config = dict(
    num_key_value_heads=1,
    head_dim=32,
    vocab_size=2048,
    norm='rmsnorm',
    attn_scale=0.177,
    init_std_up=0.0501,
    init_std_down=0.00675,
    beta1=0.95,
    beta2=0.99,
    lr_head=0.00903,
    decay_fraction=1.0,
    decay_shape='cos',
    max_seq_len=1024,
    doc_mask=False,
    train_tokens=190400000,
)
Each number is 128 + 24 x the weight over the matrix's rms, rounded and kept within 0 to 255. Layers, rows and columns count from 0. Numbers have three digits each.

# up: layer 6 MLP up, 320x128, rms 0.145, rows 258-264, columns 0-127
# down: layer 6 MLP down (transposed), 320x128, rms 0.133, rows 258-264, columns 0-127
# gate: layer 6 MLP gate, 320x128, rms 0.152, rows 259-265, columns 0-127
up258:132100105131136115131124164152100091118112115097105160109162186146098122089114073130117131136123141102135147166150137123157089153120130146150113103110157141130137118131116157144129149112155137147124113150184136112128165158097126140125100136121130079116145115091103088149096082135124113115112169146174145125077184105118115147092113119138144121104155133153089137156122128183145145118164
down258:101149115106110139109113136149143097175136079159182095121122142095104121151101147146131106099098120093116150118117144131132144160158127109143143116130162142106139128139097119146108113163130122121104120122080147146136091131194144110096100111117088103109094116109143105092163100125128134127113112130180125124124156169141148146093167149168176100155101130117128168131175101117135145138159
gate259:108134142139126125165151105174114169132108129115135147188112125111125160119128095143128148126131105141122110168098122099127094117133130113190165118174118122185121128138084139100085139100098128113125128122119149137151152136132143155154134124137144105112176110153113104123141141133155124152121136131156124127148110138082106162136134093124096164145124140139128143110130095125154124137167
up259:136117128126119139110128117164099135122144126157135157118124122135156109139103137134063135168134111100115137152165128112145135124150185132107156109140165056175082075108135107125121129158132119129114142136114115133124115131131131123113149118162124124133152150106149131090137108142104094147106129100150118151060146087133138159129151117122144141112108120066122141178154120119148123133128
down259:169157155108125114084146157134124142115120107094115118106116122134126107107140153097146096148124144123141138114143140094153141111142104086099091117128104134078128102131142152109147094154108171101139135162152152132130089097136140098082097098112164131120128114161140083132141167100119150065152138128118096133148134116135112159120116119172116134108099140137111134119126131127097146122139
gate260:131112103128160126116153120136145141140146094151142107113097174158142158130093144093132105116124180124128135139138116110156172117132140153138137140117136157134136119130124152129109084129112125151125107096150131109137141117146125101149133084120141156122149105130129118154107145079152116164135131132120076111118134106157115115110153118082143103106116104151124110161155138111109114124116
up260:150158172147106130115108110140128154102118131115094143138118138118155105122141132127135148148138133111141130131126168134107082135140125138103135124135148095140112138117115114112131124116123125113121133122074132158136118150126128147101147113142111124103114125106121139101116147110124177106132080137114122149121134127078155130104144141144121110138161166138113172129156125083132150135146
down260:113109148133134122117151121151120169128120148136137127099133116126166143092150160105113109157105160089116122108104150124141127129118143095123155161101129142146112140134141125085104090135100186134158131108138148161109115124114153119090125128142120132139160119190131114113078150107142150163096110123149133131143136132099144095145152116106091129139153143126149142133124124195109132147188
gate261:140115138138138146119144086156115102106097125143101130101128142123119088171101143109124143088145184112141122116162148088155107124135155160142102125138150100156120112121135146118105139130167149135132121123147137159122068152130110194144098100149108109116125167137114093149114124099099147135136106122102111125131166111147163125183097159108144138085176133067143150126180130147101139102120
up261:130116144190103150161090129155108134123165086138131117097172149124115091121147086104189127161081108095131151114102200090146140133140114132161135087164149148188104107143114122109153113135103151134124108122144162129133186100114079129100127102131174131121093171084113158138140109082096127166144111089141151152140094130158123089141118133125139173125111126139140134125137148116168148116168
down261:095130112140085137165118101159123125152115149102160106132153091148139130162111151132092138151143086096111066164155149078151133075126166149145137134156133111071105090128134110168131120110134112139097151131175155164067120074133124131119137135122129126139114117126159154121098160097138123118147131126084148127095112116137119185145148125141105098075126126092146150129093135118145198147090
gate262:104161133106110081146116129132156159126149114127105102130149133109133122101122128127131116090136109151108124129157133177138149079122157123147104100122087168126131082126119126134115091115108113130080112111125114166124123195116128130098116085110168148100145139157146135100112128132122127146165137134134120116140128106128104144184100102133148140113111085081142125137152127139156167069130
up262:136123156122100133124161140146154099150171136117112143109097111134119105171128160116119103183132127115183100119132141138096138118151111152115139110122097132130150132160129118086119124152084100115167150099133114168155123170119147111125161166139161152123105175128148112140119161122147132144077107135159116141149113144123115096131105145169119132121132119138100131083085124105160102106105
down262:131107101142093118123111148153142143127149124166122159098103151138173150155157161133140142121125138142131127139122100132123140153107096111136096147151150119143168124133125138120132118124128151080119174132128104151138141117133107160136147105160109139156105142164088107139139133091138127117113087095122108081154150085136152144141134098127104122123158113110078156172148123099173109146045
gate263:100114161117137122131097147131110131154122143154134129137126133171154146109184188134145121107137178119160139190147133137113092105151081116119134110125183118162161089162144131114144163167156107099121111119137068132134129098175125128106118070105105158151105133153094091149122111131157170130139082147138113107112145135116117093099127176122144111121124107108159088151173103149171155141136
up263:118154119095126119147149129156170118152106086104119156127112130130104122156093129086156092163159125171119140045157122151099115121208134168102133137112083148098151139140171095140122137103111122124147134061129133137119175153118153118087147131159117131168103127156130137100155125062155072108114101156059167110140130134141171128084109131160069133163121122125085108151169113147130167094117
down263:110144158110110133194147149115169155142128123115138158092136127163188148203079121107094080136096120134082134129135168152083142109131149120157111172095123110146107124142147132111144115117101173115104170188127116102138158165097177118124109150138170178190137163137107111128164101136141115135134116115112114108149108124150140180071133089132136090116081122102109108105140088147101094146146
gate264:113117114140135134178154129089083140100114131088111105147119137127124110111101095128147128135153109143111113116153132104106130159128126132113151164155105140086129129172111108137151116140098150173120103130131124155146079164112167123122165131111165134098122140161120125092106092148124114118129125150120149153096105117111096116146160106141123145115133114149082138147114161148132120110156
up264:133167098107150142137150113150136102105144106100141135131130126134151091101147148123150126123146107181091150164131149100175123120158166136131162088102119099106147114161124139143133101132074103145086147165115135080136087140138132100111134163112133117150105120107153159096135165130139112148123113101109136136140118102127150146120132132145127142109087143134078106125137137114130095165124
down264:133131092134129175165140137123083094161097119128124089120156111148152137128110109155133121128138104134111127119133124137139114124140121109101122158160081167146145132137086110157094144181153184131129121067132087112130109136102145167120113074106133124115142101098141152120103120124157136136099143131112120161128125125157076133132143138129144096172124115135141148108126106105129140084163
gate265:133114160133130104153138124096095200142130130138117109180128121152128125085128082138115133143158132151100143146124130116102119133149109123146129137139130130155125121187139102141151117139125133134187118150160113117100156124152121152143126123117137099117113138138189157156145166144159106157153140122150150126149152108162136162141152071127164107105139133127092135073093147137080074179099